config.toml
norm_place = "post"
decay_fraction = 0.557
train_tokens = 1890000000
Each number is 500 + 25 x the weight over its row's rms, rounded and kept within 0 to 999. Layers, rows and columns count from 0. Numbers have three digits each. The size before them is the row's rms in percent of the matrix's.

# layer 7 MLP down (transposed), 2048x512, rms 0.0258, rows 1528-1634, columns 192-255
101:521484481463505495477511519485507494526512531505535526516461486480488510493509523488489516517491511451503489471465507520466470474516497489510550470490525499499489524512503523520471549511516508
102:478518487534490520496518527504489542482522498514498491478524503540476497500469517534484509513508509527517447481486511498517449542469523480504524510479525481490519539470546520558543478475530502
108:529512532483479520475512514542531505508477504515492509527520512525542559473522478461523517486504512527537485460524532505487499541532513468520479500464506491528489472494500488512522482444495511
099:471480525455492449482474558483476518501495465527460489497482505529510517510506524480531502537444543553519515487506519497544472504492475512498498514483520475512529496475559514485517478516498531
104:447502521511571527533509501568498524516459506471534501501478503516499475509528494488481501502499494492526502483490477490491515504501492475497542550536520504476512524503471542516525502518495520
099:510451484538513495564503482439485485527522563457510504511478478514460462533497501546515508525495521506489506540523497534516484492466483485490510506516465516506488495482501513481503508510449496
091:480545478547509475533473477504530512500480495490503500535535463517510496549466477505508475516506514535518464465481485502444528488499475485454507492494508506480517506506461475466494501480487489
108:517503495506482505553523552502486463502530491509492483476512533484500478510554489474490472521506547514532504508498499497515444537481480497505528472537488512496528533502465513525484530544494507
102:512477490528527475492500441502469487515500517505528503499487485513515500529479550491477450478466516527513501526512493493528512447525517493511509487520509503498492548513472509526521539492442504
102:522474486523525492465513509528504512490503504532496454443466516497485547468501484477491508528484536540454497490484505520501497546500479523450500515498506543533553506517500482492472455506451480
094:483473468493492544497518509483489493487526489497499469507483527465493564502505495500533506451506478541518507517524498501481517539520466538480492532461487519490525481489499513447501482498486495
099:467480518515505522511506522497506505507508519485498530492512498463474488528471518496521496497499466519485510406490462481487549509516501507475474530493484492497500543523501530493487502536474486
113:484508479500511484501470523514474534527499498525524518512511456449545495476519528487501521483494470550500504505503479482472490441506477531510521504480521506500490496487480468532511547496462505
096:447511504501532574477540502480513456514515498494475502459510480514485492504529529510539555517504532464560490478478531494498471541550493499454465501503517479506481457524455471478551468481499490
067:527529521479484519495477474486487484474518482525518526474510520479487512507505537489522531489518468476501532471520500456540513461537524509498466512536529477495455515474504518471526521509485502
093:560515491507545485515516507531504503481484522460461485500533560503523520493506506475495474470518464502475485523511497471514537489467547475508503489507477498507518487510492493518522509471465513
085:493511479476485433519489476504484505502510519441530488507498489521489470494478490509557518503505469499459513514494516534513519499541552509505508534464506496517489552511497490466486444505502517
104:507452501480488496496517495487524463495526525483502477522470472520505533463534499424497493488544488472477451522517515518471491523488518521477481476514494542463511500495519499505503488499498492
115:525517490482513483445481508463485480502524488526533517523506478543462518547519520483502498513472481501497489474548489534494480479472499517540452477493514524513492472484508521484484493487529480
099:509500481496512529512453498517498473513498496499491518515468466496509492539485500489474504480526515538505477512498481482507525516536478506506487508506499557464495525452538500516478509456477511
108:480513441487477493481465469513495482477474488545493487528511473477488501533526477501483511499443532535452490484510504522489512446495519487502533497554529498544500529494518523550505507501467479
088:468538458518516438502495513503484520476472495443498505511503472480527477493504500536507523510489523445474508512516485545528511482488525483482520504501454526450450514521505502486494446495526530
098:538486522498536506509502535511507470515509472490496512473518535472547496517478565512507462485487540473523515461491500467530522503545452485526470547466506499473513503503522481491453467502515552
103:471504508554537470517545532472469506540511494501452529465439507514535539487487495501532464491513463538503495497517510519519487465478497487504490506463540476496514516525517462453498494511528534
100:469529508456498490494516493526516461507484525468513526521473511467506516522474452526520477510489455476478500545497528530476503517494511441567486467512497524509508447513528521504498549485500530
104:497522525480485480494487527480530476487550500508532502493489488480469473446503493482500489542496511484502521505460447455516507520508515515556501491483535506513432529492485450506520464510482525
106:472501506510509485496530521508475513537503456516498485494458522535505498533483564480508475525522538494481482474524489525554500491556491505468521503493469503485553517558492554504529518525503504
100:479556514459524490517545430492511482520505482456487518561494479510454530529497499503516503490532509478511489512476491536529489465525509475556472526518514504508533485461459489525528462510466484
101:497499479505460514491501423442500501540475506517471520491504441468527444506481534500537529481496513501537493512518535531508495501522458502503508510509477498487508493509517500433501537467497481
103:496515517498516469509484466522514515498453532539516468509504491497523542513485477476464517494511485477486491502528496507502472530508455502500539481506486513531494481531530481507468513518505495
096:505532462472505499510515518510541528560493526498481498490488466517515524549501505497499468466524520478523524501499497512505531468542494514543474515492516484513481456508480497479506525465509450
106:475471511541498496476493490495502536503521493511501488501466501468548485456546450525482503523493534491506463484461503530511497499495511492482473469542522505494501467493498475517483467508456489
110:499507507463483525480508503517535499519498493494473512479474516491507471500488494478538477509469523532543516470467507452496441502490487532515464489487499464504428532474530494498508527505489475
084:534507474450512545456480510474462513493510488508477510500505495502474489491519481509520540528466452482496493532487492523504501461542483479484574537547496472479507529502500505531503519473503507
095:512473494493535461553507466508502535467542500474542498497486504478516486479455502476509502489472483519504532497524503464509471512547468514508498492486552504498479525502522501506537532496471474
101:458515494484512519495536536525495573491502494521540523540526527510521507484514523507504489518516529504500502550474492500473517519494488511457514526557531493467549535498449517521523515509476512
091:472490497504492513532471492498487537501493494483519479507572527484471516516491475511453503488498473467481493503500488486503517500495493501523506512512464537507493547489471553448405517530473508
106:539525450469513520455466498501508511534502551532452525492504442475542485522452432471469503528487554452474517512497536498471535452466501517465489485475503498509464531525497511547475495505533518
106:513467450531505486467504516523514469491478505506517494476459514486562487527509523490455522547521507480485465494498499504470488483502462494546475462488478507486514515485470485477461470532495500
084:537541517477503465492486510445507511490510482476501521529526549495545483488519498485479534475514531521518502499491521465487503480506513494513501482513527523509435522484433524476521469489509519
112:522472481530522498454537508519507536511541511457514514514495489536475471507504510474520506488516478537520493489491474552512502530477457542496534504476518512493540526474469511551523482453517476
109:478516451508497533482459504477495529482454522491467527491477494464519471510507468487506551471520456488528470496532481509483515455501536486509519488466509524523541480488527473520446488495510497
112:492501485547514476489520483493489542546526483512495531501491527530480480511472489460545502501571509507478476484499481535554467518522536533491509507477521524524489438492458470490524530456494457
089:475481470507462486514505468522465487506499506494540491523469501540485473463473494500533483485491545466504428502447510542534558511552494486527516517532540487491530557476483487472456473483488549
092:498487516465488519505565549505502495490466485488550485488529481497541469509483495516557499509483479479515529487525529501502493477469471488542510524496469531532520498521486515549476474480454485
109:479444448504527508507505514542469500491506455526493495511490498471468478451502517524471473506508504537497530470480491517482503448468498422524488490472497513448506465501491461520486549498534498
090:494501506501496540469541475499461450502578479502523516500509516463535466487489455521546512500564481457477526512524507502556493464491532554504539499540486431526510498512478507512552469501507508
108:498489523505475526487516490539484499493483468529482459454471466526515458507498492529520524505479490496494530495530518476523459531506513504471487496468499545472501512507569459494502510516533542
108:516491505519475538477500448495487522507461521497498467457557486472479477513505457528498461520529536516466475537464514465491488545464500493474502478465477488519491473518493503576496513479454532
105:532520518510535508483519506478471537480506483536495491471498516533485528464512516555469488540522515492509527433505478450515495519452461493530523453522502505484490491515509489530573481482508484
102:529484492525563473513482518486493492474509537560501552470498504546482526505483499468470500511541516453515502462492501492484496493514537558505490504494490539475457498482514471510508477505525500
115:488533469529525484502505490524517469462471511514459498469516468516507483491509533514497490475447502498509507497489503504481533491494510493474512548462489473499478498505548471493532538443468509
113:512480472511524534435498511503528526523487479481503503480543506474515468494501500510507521460516510476505498534444558495505438500526490457504487530506473445503499466458523469507456491476511524
094:496517535507492496506504518495489486501512487442466518494439469475435523485473522495486515489492530506508463504458545463482517507471495517531482458543508510512509497538524494485474514455511479
085:504531456520529492500528478524502475519519481479480533500524453502482476476512461496494525488513511445519533505493578503517485487465478514526513503487506564469491508495456510462518521494473498
107:464494446478489483511473502472529528500464478471516500464541512489503496481464505481493506492434500456475513474519479493462532512467521508486504472490507516525510499494452490525470485542516522
104:503513501495497497475521509508518529501482488503521531487519482495503521527538536488518479493531475523537439530512519531488497477485463521482489451487515493512438525484522532515546510534485532
104:439512486485530466478543515506539493520470494479517564513461470472501458494493521463517527488477501493471494540488485434464529511496521501487512500506523513505535543503488484491512514477482503
102:498544473443520477543585497489523520504506515514453488468486490497476497471481478469530470499501490542491519515495518511516502529479510536497470504501520469534507480521521512479462467511508540
107:497482541449562493519502466499485470500541505519488483496450524496490476512480480517509481523494490484515481526506521523476481549455473462467517506515524451490523489518496489502484546508548468
102:487493508448498526534487527539527523437505495494502501530491496511491519501526468511495464519494519459460463487524513458481507554441450518474522504556502517480480487545508495525511484490505480
112:509469471506488494494570480468498506542519530493523501457511477487467482492504529483516506519488541487463492506464490515518508505511516517476499464499484520494502510540493473504469505487477483
100:494515482507492506494475459491579496480498504504475515520533470506485508531469499501535480491513566486524558455512486493452497473512459445531551505490527529481534481465473496475469521516501467
108:515498457520544497480483517489509494532479515516481507480503499509527503514519529518490467435530487469551473481492524492477527485464493465536504496532510512505508481490518547516532529505488543
109:545494521498477502508485485506486471520505511490506524489483489489550502500507498470492469487527500534510507507464455502510499516489535526450518501543495507520469520465484478489461461492483527
107:507506510524542515481510468524403560500487490467510507457460503469508488505479462507498526521498506498457494553483515492542505464512494486476492454487483497465498489465517513487509529478485499
094:457563515467503494493505503511469518490527531513476486488492508500463453491531479505483487492480480534519499510544491534469486490531503451493511514526530480541510477489533514523457490528503483
093:508512445458498541495526505525525490476493469494539509536519478503515480485472515494543561541479527536473476552489507457510469493511490523459499508466465498503516490503494497522499553459519491
100:492467508480490447435509551483538523481553491478490513497550486512515507508534508514506509517492498482478494502534526511526537489479491508518477499523541493488507481527508457545517501502495471
101:523496485458543549535517547464466534518547480506461487470502486491501498484483471489475505526498474492472487503510502508466522516490523522510477450491490496517438520480495517519504494524464519
087:496463539480511510488521536502476558502552502481490493478491494508489470499478444486489508516474515488500502486471521502489475532482515500476496447487543481512527480526488505534473463521491489
094:496501504513524543518494501472494493467519467484521528516517501473497535492504475518477489477513475465536505488501474501524489502495486521492479515492476527466540576521514479507456501552493473
106:519526503545516458528453464501479501490501538504505526492509540426501496524506529503492501518525523475494498465494508507527510490458476490504512462501529507510496502503544482432496533461503525
094:492504513510526511525497512492527510502459483507522480502514456499510475533475528537515493508519488518509449525445505513474499519474509510500502494480507505496517459493508449492479529480504501
117:480498538531510510516494521494523490496543458476505458501478489576527434488509486503508484499496530525538538544486483505531483473482525506481517482467490518460521534462481513496488494517521483
101:483502483525495483476515473523527518439488550532496489502486536485441490507486555517499521501487461484513515517520498527496488484491486532528503470547494515490544479487454501459481475499503511
107:509493563505444491500494511524492505470546510511466487504504498490495498511517510487516541523460508435482478480501522494504514512491501510472470476505531463521510482502494500518513505531518492
104:463492507515543487547526539530510485490496477484501540462476490503463505526515455439496495502494540464538503468490474453537497573443500513539505487465472494481507513496549471474456469528514516
128:497486497545529483509497483477493487467488506503512501470510514485496486510485519448520497539497507485509485490481449505432482499453525472490516529555511514501530529523511477485533499504515484
100:501512521490520489463535521471489489514482528536493465542504480521494496492525523473505543490522518485498469514492492520534493508548471508497514455464523540493536477498458490499499514494471519
102:454521464497483548538485477475530488506465503527468504480490509450490481475488496489451491517521522501513477554486502515509492561487503502474477498514488471485494526465468480524467511496499482
112:520474521482489426496512417480456512491527480490488525472495498497537508507519524448533517486488493500469489481505463518519477523533546474471504511471500525491499474458443489513448443476512516
091:515504482504522498525508506525511498497532467497491499512495547487528499480503533532488518507483469473504528510474536481530487518494521536519512513515466519511533527522446525496500527546500510
090:497525503483524493488509496506492506463555503536485550486487486554471516471490488509507482518504464479482512453442454530520496473520489495510498458534548437492508527498525497523549481518465498
099:516488465529534507526533523544475482490473479478517486506484491533436468522533500462485474489495535462533460534490533481523506488551503534474487493507512499494465491510551487517506485487509492
096:489519452524509483522520506485515479496500432502504485540540520512497504482503532510491464499459537455531475484432505495440493514528467496483492508507490519517502484462525520501541548498496490
082:507509463495518506520511449509532503573514507465510512531517507491498528500515499471501473511553460484526468565482509493507492479512535523485481473470468506493467522492470497518486516511508497
092:495497530509543560495556499476530525494493485468561516530518498497489487528534496493519502503485499465509473514501530470464522465510474482469514501500507508504502483537497487509491505497490500
107:510563484511449496529511526503467493473475494472511475465515481563526486509522518501471537510511554567486478520497517518519452477532514466493488534496484537496441498483494524466486544465535480
111:503475495529447485470535466478492530531480477509467481470491509465487490525514489471490509514531489512499495520456473522531513522512490516514486528498463491509489559474488511468501526459524458
097:508473464486507504504518493488495508477504491489466477488499444480490517513516496472527480519501523464513492535513496471493506488519475534515551509525484525517504514508516478455529502542458514
097:483453518496508519478506508482517525501531469560476514493480453483491484473528530528539501469470469486506545503515509496478488518505494500508484484499472519486516469504501532519489517510499494
107:478548535533491486492512522499525469468505539495535533505506489499524480512473507474514480495521493494484498558474484491534516490453510554473483464535527509511448494510490476506503554520524521
102:522494513524490447463472507508490514475515474511500487457512521499466504490492494512506496465503498500491517515493516476506526480503476509513478455475491507475509487500529530459495456509459479
095:476475525523482488530532478487469501527499544511498532525506501478529482499532520459500490497479497470527462532491542510506528486518492464509512532457503536473529467498522504515495503487465468
110:534491509493485519486470515526446488482510475525464505516505440445458465481490515497522528497544499537500497488484435504479513543463520487483521491481521511495503514500507506482461500511504489
090:513506512560555573490524520515505493501534513483537532488508500497518512482506502500494533450532500520497472504477462527486500500519533511493496482521489525530502502482491520528505508446496471
100:542510528499472506531502530457524519492522461537470498502484510475510531502489513518467480479518523506503471494490470495487475464485528482521473511503518479527463516474506512493516492539474515
099:493514493498497513524509488481484522488523499503525498490494473512494519495513502491486478486515493484520515508501488497505494509512509494502502504493494508507491489484458504514504518515511492
099:487482529485482477446526479500527473511486488523505475479500471504526475543474503525521497454523567504484475516451477464512504522458443485469509487528517507564514465565479487498510526504477450
101:501544498451539500477548516525469510530480471479482488464517476448499501497478508487484461495516496512510485477482524500528487521512517472469504496529530458502481484504518494533468518480509483
102:522513482497486482507509491484496497521529490506523511500524514497490453485496568484514539488439484492502457502508515514516483495516521522509499491489485475528471484453510495502558513477507476
094:478486479531524473518511502492488493509569522488550490530489512491465473483533505478487524525523479487521468523506522511499498514465504553458484480510517537486495553480482528455525484469461488
096:506510517499517483510472509491484498522483496531486485510513533531511479528464522525479521508530486492520496533489462504476512455527486537472519527497529506499518512507523529454545507493479479
108:466582530532456513501486488503500491450467491476487505499454479469510543490496500504463522489544515515464496517501487509541504488442520483523566472501519507509472546543505458456490547468488489
109:485501468480528493492512500482485565508507520462463442504488516535497493461527461508496520524487499487480512516473511528521486502478492512498506547523487485515471479538549546503468463552500496
103:510518520495555550478482507511462479491520508524492521516521506500476480490498522473511543497475473482475499495499506496495509484525549486469548516517452505508536525512461528467537517492521549
# layer 7 MLP up, 2048x512, rms 0.0369, rows 1529-1635, columns 192-255
102:485477505528509491485485474490500496513510488519525519514499517508536491527516498532501497500521540492488542495510520454463525509487509452520515494522533477535488523505480523502489487511466484
104:513455488516517503478524474501520471476488478516505498468469449461502547503464486484513505487511465502504503503522524509510506495502491492515488523508513480492457476479506505491507511505522521
099:521490509465509510511490523505488525502486482477469533524481517489503527468519528530508528493505490532499482472505532488515457486533492502540523488499472502468504510456490532484556525503523532
096:537473463448522492504517499452519513484494482570514507508485516491500493520499493519499532530517499502522487489539485519494530492507528477490472488468506484511480486469482488484513536473470573
117:527481542518487509493489489492463495525524526515491508476519514482509515537467514516528548531512494490495528509507480529506494532517515516502526482531483504535486504477494489515481497474495509
093:500521503561495486504524510528514562483497461496505462486499519490485536520465502498534486466514528511537531450551502500468490489555464509500588507504475511487503472509502531506501465479437510
102:496468477494486552489497494500490518502522481459522496510546484547506489504494541495513509489519508498516507482494538482516509471495499506499506500505536521485458482510477519479515481492478459
099:530502461472500461515512471508488486494537460480526476501478494482491496541493562519493463478492463483506553528534479533492511486516516529497495474489468504505489474476511474510519512493471490
096:492473464503477458520569500501488492508510435493489472522513445495501438503520535583495549482495493455499488492523488525514485487514520476486481512495500504505479521474528495502482482502532573
099:520534543457482510515481497501516483461479491536486506546476506523524553529467479545524498511483530491466528510511551520552489512518508484520507545472535475482448449514525526474456504539478470
097:503487500542459485435484458534527467517511522484517504499442469504508515514532523526480486471509444525493520490537521492478514482467522488503509538489510522473450501470504485435527483481524487
101:532485515509510543488531482500520522471503475481510493484498524502480503500468533525526471504496503484518518493510478464505538479506453466517502512536490513439484471475470506536511464521518557
094:501507468535549471530538522492498509499505491480517499499502484456488475478481467494523487494487507474453496546524482523502591537514537468513493531546504494482531479527533480511509526484523520
047:483487487500544523503489503486500506576522479445535494528504489505506466446510461438487506515481534496506479508499495482474503516530486463543515434450513497519539517548490501496504529521490467
102:514497474491549477511483509512496512512484478504540467494499518515557552539527561530505509449544478471488546496473522508536535480514548517534437522512471476505468482531476449453538540557532506
092:473507552493531463496510519479503526477515486485467484479504523510464523515443533543477492488514499450476509500479552520513477507505482509503504482465478504502496506514483493498542484495455496
101:523487494486498543503528487468485493543534510508532508524511457505484516494491574496519500499536489489500509499542537519507510515490478420503503498566475476484503457507488522470504492534476503
112:501492492523446505482497503459518489542504523496484494474519541474445445480498521525509471522551462521473512441496518489513527519500486513485508550487446495436461529470462467525548514489479524
090:536489507487486502505508510472456534490508526570507536518492470512469498489516516528520522504538470517479484487507519539477511514489481485524467490512496477438449491467463524507485484483505493
101:550465499516478498464501465490527512472536467510499502464478504510482509502505517521512480486519457461492521479519462484485533561498486467525496500509504493514425522495516489494483468495518502
100:492533508487488500514518520503494521481487494499502504526484483494492482502463542539505495471545489496519520508544445487499519459519512474486461529490485461496511497521511527492500544524493517
100:487504508540493476509526483466489544482468490514487492476515553517504518555469499535508496528514516512528458461523504474518513479488543542478494509562542456478470496497510492443485490503462473
105:520510523478524487535507450459485545498492525496493450475511480473523474509473527530504490525542486494523499521524473503486515525465503513493492534520488505483499513465468518498497492495501544
102:534466504491552477487514476511490456520486469487522514486547461499513493494473518535510482508517484473498509472493526468491584556560511424537513485527505470519512501493484516518511543507482505
102:499529495520494484488482507461521506488532466504482527528511476482468536559496519476502513500498516493480526529478511480523524491545550481537516491494502487475505478492451504495522505507500537
110:488483494507553519489520465499490508505502467533518503498472522515523531471468478545543531499502519511501567511501486504551565478523502499537516458486536507492518517534509540461500566567463508
098:483507468508508487502480502522488501529530502539476537441472513513480525513483512506489516472504499513513556496548493484486481476469512495529455521516515519490457524510490516462487494492505496
102:518487504518452495448531453442443476531547453560525480514455469496503494508509510519484525543490496483500494479503479494532487492510523523503506522480531533488453468504509508514510531556483508
095:481534514520470508518473479496452522521542528534532508482517509500483507541481463486486487481454507497494467468499513468503482530472485492483494528505507470497473500493476453536537533480481510
095:540470519463482465534509478465501534555500506508491503509485462450497518479501528507538487430530487463502507519530489531502523490547485515580520520493487501533497512476494531505518501499496509
108:507476512492517499503511501517522489513515469500520514490486524517505503535515482530502466535483478511547496537505525487525532495472500529480498490479529477523493507506436446540493510466497460
103:511429528494480514490491456500508491482516479504498533493496534467480533496496554524507525507513531483498471513534487479534514504518510525486511497492467468509490492492501502470504519524480516
087:508482503537497485527488467495494491495483475507461496498504504512452499521506518538485471499504484488517496523484493499497515478494484476531463537499529488505512470518514486486507480465515510
097:514497505492486508516532532510473501530467516498489496475521514534477473466550520519460503513486519508526487466494511501482497506480505536505502510543513506480450453469529512497511520470486510
100:487501534468500507494520476500506510516512479524530513501498484464475498497498547506511467499527509479512524462474507481481473478500500507505506476496479467527483506515502525468510502509509543
093:520506508496514469486493485514485461511478520523501518516543538501502490516525507490479523481517519474488505543504525480583459531475512521470520540512478520488481513503477490496487496502441532
105:497460497469509520472549489512476485488524487470545515489485523515476522547546490520508477504521530446438510506551499485514524479532541432537519457504497528472522446504507488498493525442479511
111:511492484502465478442513518478494533493503510543539496497469527519519507529535527484521523487525527477512505461491475476478524463522510471532510469526537494508439506490498530529518549558516508
089:512520491504499519502478498516511495479489451538477489486517475523497567473515499513472498486572534500518468508509524446531472476513506559515513539479530496474525477466519528528529486497464508
106:498497506517492466481524484503504542515479504476519514515497507474525515524500518508491493496545468468532513477481466467504504492507536474555497474499498492489486493475481512505495530539486501
099:515495537511536471459561514499495483493488484481488505491488532478498479487469521515515523481496511493493490496540490549493508513515525460457498494522464495495508478516483510478524468530424456
114:514504499523519502487545518516516516475504504478526513489468547508488538517528493493494547486512485506496492479485464492518482537485531507490485495484547503495478527530483554506521503524438509
093:501515487494488511570468487486541456506472529524502524546511502505507534481549495526506504519506467490530577504509491554521512497495537465553485525465492496497489520500514497452552504476503510
096:508504501469490506507495461450473571461525524502491466495477531495514504530489520534500533505496505486510493476522489491457519480515520492523491473475493405501501489527553495442516491509488550
112:511477497535513496458544486540513479533506492496530488511475495502495501530456515504497534477536533468505495474487566458550522450530485506516505527489490487470516466506500489525527556502508510
096:519531527509502523488484489498512502470487471537560534492532541494473545492557491522495505493538517465518476461516512520504531530472504526490480480507501497510507505516494522508468504520521502
110:456507492482519498432512446489507471484510499469508533479472508502502509520500486517534510500496507534457548467535488465512505463584505432493508496497489483473486507534493456468519516519493467
104:516479431490491481482552477480505495465557561528576519500501480495505488537541531501521501473512529454483520453551489517477499468519485504552486532489503501513454529461500497526487528514477473
102:524501493505523513466476502472507531503489514559523528493505486503459528476503517519484514502533545496519505508546484471504473474504513521549498482470483489486529471514460502459512528492479537
101:513479487492529508514470443471535480522542525527484505466533494513509489503515519508516520471519503476506518474553468511499526510481487488520456499464530454522528498491489504481498514544488517
112:503548496511484481499470514483493489487496502499482527505524516483523473524513502528484471459522485463470530524528513454519503460516468481519535494550534469457467518493453524502507521538501515
113:514489464476480492460508482479481519507512474469523574491513475492477496477511530520509528487508503523452498514482512478485487508510492488488503504512476489489446465486483533499445542516492498
100:493483529525490447468491497522507488499484466520492514514492552484486516493480504527530516463479511500543481456485545493507480470500504443529467500455495475464513505548498482514503527515528502
087:467497494467473493457511504459536489463488496486518467477514493519503516503478516496517507483491508478511477495532470511478504519493515385473499521527498460434464504476519529490503501508498502
105:482454494569537483515518483463535501510485526512561549468553513510480497536476480514513543508544499503493466481501506479489526502532509473498522476477507523522442511528527509470525500544490489
096:473509549530462514517512510514494517554547501507503499459474457470512488510485546510528489495478544469483506519493488471503455516501501517484536472532527508496479502514484480464522507483494572
099:495487524449469511532504480509500538511531487472499519484512493503468472528483566494517519484485502469521508501526521520488494496570516515511463459541463468480482467472489536508492468509445481
108:495492528461512512470507522554489487455515499520498534502529512513480470445519503507514494533539488471491509509516474491469489498487521487472501534471533524507505452489491534492501521495534514
109:505491466516477516508542504522514521476473520494550487507466498507490487526499514545469499495496472495512516523491476438571529496532507495488538483503519515509469494492508539472527566541507510
107:490549467491477503538479480486510507522493487500525474501496513467503519501458474509526469466534524522466477512508495467501549527492516511510515471478482468462481479516474443493493514523517484
106:494550544465503484442525490485516517536491505507512506506512497438452487503480514501490503477541499499501528497475523475474521515502519499472519512499460521479493433506516509452544550478522469
089:494515492506503459494499507513424551500518500514569512465464473451450479503487504497503540505512518539479500526504519505522513523493526529552473568550476451499490492485500527508519510470509509
103:531491514498483502478492467515501531466547524510526533519557455445455511472484503523485494492513491525529496487477473562536483530472485523448523499540503501475489476468475482483553472533480477
106:555505531494490540529524479498460504497515510509547492483498524483528510518494490496484548520528513533539499505521494488485495519516506491489519507509512534464524491452478516499536467507489482
110:463501495535453468478538503485510503489495525513511530503493512484523421525499497512513481459494515477503531446543529477506477486507527527559484488501515492528450480503520525465532536526510487
111:488513516495503509522485456512514507507529514508515511447532513483463491523524515518496527486505478497531524521495532524523516480547506489470490519546512467499495441467491511525509480540480533
096:525495501502524522521509490522467512497550486525473546487544515534498503521479464518521500520490492474492513461488519462479464511568498538509487513484507487467488514522500472485508473470521573
098:511493494453476521487512506532465501481526538514470483490481536489468554506512492501491499535518528498528487480494520460534458522511519465495487514492551464530489540450545499477464495476517545
100:505552521502491496509516538448477504520501432510482546478517490463477488503517478499541501491521504489487493479484532469475523532520487489473496495488497481486453464492504478517508502480526482
086:484507497508516478455483493503511484519487511530526534538471518533505479503513507497502519490557515497503509478459458509444466465498505491557463471489519514487480483541470489487500482501556496
098:511482527466544502523517504476467535504494495535517498486509494485478497495525516530484460490509487510519540523501540497519470481509532490547499498531508463544478474495486558528500507509493526
100:533558489485500532485457510498521519499520462488500483500530485487487493538552515506522500507484538516503472517493491481473504479538574483519488491505486514423532512457466490488507513525507487
088:534472482492484500480481496515526466531511515511467487469483505465452483492530519521520527528473542518487485487501483491499519477517504481510515513521506473482521497527473505465466530518440498
127:482513521539494521525484485484487544461520454469524548496477491521514486503490497531535521491516526481473543507467508499504526486479528490487475470485496491512523505514482517479502541564520552
104:497511519491503538480504472521463492480505533566508457478524528491515524518494522513542472504495508497513486497484510437526474491519507495465492542512556496480505479478465493488490437481523549
099:532507503448472510496484474479510503509516490513499498459534554504467517493493537531499494489480512450520520497564505490465500506496529527550542536521527488484500502473502461488480483526524530
102:484516504531450492472510471529528503557505478500499463474462477504510515515499540517516519513584499470526515510461475515482494511517504497474540470473528460456553481508480486461533519504513514
131:523505521490495517490493513532503479478514490490516509473533539522489513491468537490509538519510499481514469472528468480480501467504565485504517487574530494514503529493499483494529490545499487
097:499494481473459508531516415473481496487494488469495572519506493507533464567570502515509510466525519464490553486526538455528456482524492499461468523515509515534444488451459541515519491529517522
104:521533522495496489508519530511459510542479509535487490495502516488459508516466486542546508514518477503528483510474531509521532512528508489511527527542487473475464496506478515468523556466521488
105:492536494472529504470509490529466504538484450506511508493525535474508529474488496521514516504573485478502526488478484526516491489491467537549528476514509487477479511497492498477566568460488545
093:454506482540504487498510511477540526477510506524538492531503475528478498497503484514517503470545507490515478508529463475479499515500509477480449496523539492460532506503541509514531478510481502
096:490494468462508516513508508513512471463476466450505498489541489475569527542475507506489510511497499491508502529544530455522531480544507457475484540493503481491528526478473500493487526517532474
094:501540524486505495454495505509497552482513505506510511506547509473547526455536511532504505518510490521513525517520502523488521555523504480525516512534514469489511509485459506534499508478458535
096:518513498474494477501492473531501478522502498514488527480500504480490503502491515528501498487505472469503534525481464524554473549534517472499486514485453519525518491505502482521543529481425505
087:489480549456532553445508490543484532496537515501503474474489525461498492538512506526492546493466483520464519454503470507508500492499466494470474456498543500533516503505545462517488498496525472
091:506554511482484525544531513473503526503507487550479521457489538493506556467512500498498488501600488527508521482541526459535488463478516530556473515466495510495478517505498508486532506498499516
095:514512476509508493545523494523489525478509489498510482495504498478513518509492468500567506502506494459522510479564464468455500502504519508503479504495489505500489519476531495502489493536482492
115:485491517537520469487507500467481505483488475500477490498520547478495492525503483516545516513546512519498528483487540447530534524477472497504510509521494546469527492478513495523520525570484546
098:501498507523462541524491516445524483503525490523501519517478488474505501510526539495493488472495505484464525538522516451508504549463485512511524481510509507500517497498538515496544523478531538
101:481495528536494532524504513471482496518508491566489564491520536532474549472488519527523482501492505492498522510494511484498502470523486525504510486490461455487516493509484514460520515471513545
101:510541490492522470507560512504473503518520514542525498522495534534490512524533469511518497518497503496534501468478474507520470447498532505511490501502478467504467529478506534443537525529523557
100:464519526462487531478488504480522514518515506523476490498489488494512539491506500508531529533531507452519508481527500508532503529493495495488476529471514481513490492503493497516475496490495480
095:553504550533501498534517477496488486543504495502554490485492487486491521524585498504478505506531489491505533533490549494469522513502498514512476436472462474524497511505502520524500551526489487
116:524522524504495511489481450532509505477483489523499525489523497495497467491468517521528498535550475500476546449498486451498525525494512503494470551470506502470532491535417511500517561511516502
089:483548496489476477486503541434481494474513458562499530484469525536522479509568467493502530498469476475495503441484522506460476537525566480506486504511517512522491460500484496503513511479528504
097:513467502450559504441514510488520505491508454550482504503498517501532524469452484506485506485513528508491533512541501507480486505504536476506530428470504486528479471545472524477554512498459525
090:496456487487459502495476478478509513520527503516482491497535500487518458500524502455501548505528499500512502539539469477498500461474501521496556515491514508527507487451494513457506481515530509
091:492475478494457489545533494477426549459529529513509465494525472480496506516519494533515559503502497477479508477482517465513506476537487505472506509517497450495506496465483512514540498539459513
109:519512492512492508474509473486475498504520501521504480469488514496444515512491517495458501493500511514493497507458521450453460484556495481470526481492519491476450492545492477498525510540493525
098:472482527485503494498516489522491511504486512509497527476494508461519545523522466500502487484554517462498519511530510451498504493533511466492454510494523485499515516514530457470494476529543515
097:462511522447518513480556492521497546473495481497491486488489477508460485565512517536517513512526534534520531509515486482498502444532512480530474532503509455523555450491536491501487541518491510
093:530504509492499530462505477491521524509505508550543482470485513523519511496475537510500503520479448535515530501504492503512501481474504493529500497523504513492465488504519433497516490488481465
114:518513492477493494457466522497485506507486465490494474498463501452474476492498547495494531475535463482453499486522496469526511494508509492494551519531509520497460455519503508435503531492516508
112:517490555486499491512511529496496523517492488498500517479493491442502528496507489523506536531529506552472513464507548475508493472544505484526523515501509517538479506462508528476503529516493495
100:505522497450490490529490516489496523523474468549543461479475525477517503458449494524464502482490526485523486482494541515514533482506518513474476524508502482521512502479510503461509545524516532
110:501518538488495471507532460498472520489494484527566515491447525497513499517512530522515519483529483475499496468563471496471495494494513490514513560492516524524505488453489493496498485480515529